Each number is 128 + 32 x the weight over its row's rms, rounded and kept within 0 to 255. Layers, rows and columns count from 0. The size above them is the row's rms in percent of the matrix's.

# layer 8 attention output, 96x96, rms 0.205, rows 0-13, columns 0-95
size [ 83 125 105  84  77 116 137 102  76  88 118 106 100  72]
[[106 159 102 111  51 154 153 151 127 113 170 103 138 103 107  76 158  72 140 144 139 113 136 133 137 131 138  97 117 107 159 109 152 141 131 147 177  74 175 140 154 189 118 159 123 137  89 129 134 105 143 113 128  80 146  85  75 145 140 149 117 181 136  63  85 168  67 164 160 113  97 133 159  94  64 160 100 140  99 149  60 133  91 114  83 166 152 113 139 101 143  92 126  87 183  65]
 [144 189 188 111 150 169 131 114 104 127 134 132 138 158 160 153 147 132 127  83 155 137 179 149 112 116 142 164 177 124 116 133 109  93  84 109 107 127 110 137 102 145 120 125 102 161 117 134 123 122 109 133 157 159 120  71 108  79 118 114 130 124 127 148  96  98  80 135 220 155 132  52 152 128  86  93  98 203 157 133 154 130  49 113 180 110 148  75 187 122 139  96 166  57 116  80]
 [171 111 139  75 194 155 110 101  96 100  65  97  85 182 135 192  96 193 117 115 130 158 110 179 169 157 192 184 194 116 121 176  68 148  88  99 141 136 118 129 189 125 143 161 138 148 166 151 119 146 132 103 164 139 179 126 109 125  87 134 143 135 162  70  89 162 120 107 151 136  82  83 109 117 125 127 111 184  98 122 152 128 106 128 111 139 137 138 135  90 142 122 170  94 121 125]
 [120 131 148 158 138 104 127 104 126 124 142 140 165 106 120  84 108 186 165 123 135 139 180 108 109 120 122 143 114 143 141 130 146 134 134 126  97 139 132 135  88 165 130 143 123 120 120 135 124 159 113 166 115  76 112 103 109 146 152 113 134 103 147 147 129  59 210 160  85  93 148 141 131 205 148 128 130  71 123 199  78  76 178 150 130 102  80 123  60 124  59  90  22 181 115 151]
 [ 64 118 118 134 138  78 147 111 167 129 136 121 118  92 124 140  89  92 127 130 143 132 123 106 113  67 113 140 127 109 122 145 136 112 153 138 122 131  93 124 139 115 143 166  80 180 140 186  97 154  62 125 113 199 126 136 101 122 107  59 151 131  88  98 161 146 129 162  94 129 198 137 129 210 173 147 144  56 163 162 119 120 117 149  90 105  74 143  59 166 119 187 143 170 125 175]
 [106 173 161 168  91 128 111 111  73 135 168  90 170 127  84 160 127 147 148 121 129 133 202 131 111 143 106 120 139 164 121 115 183 117 148 137 134 121 102 178 109 152 168  72 190 129 120 132  66 123 126 130  99 132 133 147 198 134  93 132 144 162 154 145 164 120 120 147 119 158 148 128 206 141  92 104 140 123 143 181  93  48 113 121 179  86 107  77 196 157 143 144  86 122 171  85]
 [117 107 184 119 127  72 208 105 164  88 139 153 120 104 147 123 106 122 124 160 100 150  89 131 132 121 124 145 127 115  95 157  82 177 168  78 130 147  93 117 152 165 173 158 150 166 134 162 135 179 103 141 131 132  91 114 143 162 134  83 100  94 107 119 168 132 175 173 113  78 129 213 152 133 169 126 106  86 136 121 101 132 176 168 117 132  85 113  95 189  97 154  67 177  79 168]
 [165 141 140  94  78 128 126 178 146 100  92 130 194 129 187 104  85 116 154  99 131 115  72 147 118 137 130 150  99  90 114 126 134 144 137 104 176  78 144 137 117  77 161  86 157 162 132  69 176 117 138 107 134  88 139  93 156 131 188 147  55  87 146 102  92 147  94 131 132 119 122  95 141 107 102  95 159 111 114 131  76 116 134  98 131  99 161 132 173  83  92 175 145 197 197  78]
 [129  60 134 117 115 121 125 121 166 100 114 107 143 106 158 115 118 101 113 134 114 126  77 139 134 123 155 107 110  88 103 168  82 158 104  89 137 123 126 119 170 138 114 181 115 115 207 128 194 153  88  83 140 188 135 172 141 137 122  94  78 138 153  77 202 168 133  92 110 130 104 175  78 122 108 146 210 102 136  82 191 118 184 134  91 127 166 179 155 113 135 168 142 123 146 148]
 [100  63 130 178 131  86  94 136 167 139 131  94 169  82  86 112 134  69 122 166 114 145 153  96 111 160 109  56  91 135 158 103 121 124 159 151 130 171 109  83 110  74 113 130 152 100 142 118  97 129 122 130 119  89 114 122 144 136 133 130 149 105 156 109 161 157 180 160 122 117 164 150  67 108 167 132 141  99 150 114 173 173 150 187 126 196 120  92  96 164 177 181 136 153  53 185]
 [133  63 161 101 176 158 104  65 154  89  82 133 145 145 133 157  97 133 158  99  94 178 115 167 173 157 178 168 136  92 102 181 201 182 111  56 117 125 130 107 116 141 195 129 124 115 154 161 130 155  98  69 126 152 145 138 134 154 101  76 150 158 130 111 138  91 139 121 153 102 163 176 134 188 120 143 123 106 160 158 142 132 113 156 134  82 114 141 112 182  93 117  85 110 103 171]
 [131  93 119  99 166 127 166  84 156 101  68 157 120 171 127 166  86 122 124 138  91 191 109 171 119 165 152 153 153  84  97 192 130 190 117  84 125 141 119  84 135  97 140 179 118 159 157 168 132 153  81  69 128 173 138  98 123 158 118  82 141 105 124 113  76  70 162 167  90 136 139 137 115 167 142 131 119  60  95 165  94 192 159 109 146 101 129 154  87 175 113 133 115 121 164 128]
 [132 111  88 170 127 132 115 140 101 127 108  89  84 119 138 148 182 144 159 146 110  98 111 109 122 132 124 154 114 120 116 126  91 120 109 133 171  99 178 137 150  92 120  89 148  90 103  97 125 133 170 103 180  86 170 171 112 101 127 157  97 126 164  79 170 173 154  99  86 187 127 106 155  88 132 169 214 115  90 124 137 113 132 177 115 197 167  86 143  37 167 175 183 105 143 127]
 [ 84 121 106 144  89 116 173 100 149 117 139 115 107 135 111 146 175  90 107 162  71 130 164 127 110 151 120 103 149 121 103 136  98 128 171 185 174 155  96 125 113  75  85 118 150 118 154 106 112  57 194 140 124 146 103 132 134 132  98 175 174 124 104 133 145 112 119 111 132 185 151 158 169 103  36 136 127 141 117 172  91 152  76 188 164 182 189  54 150 147 125 134 104  91 135 143]]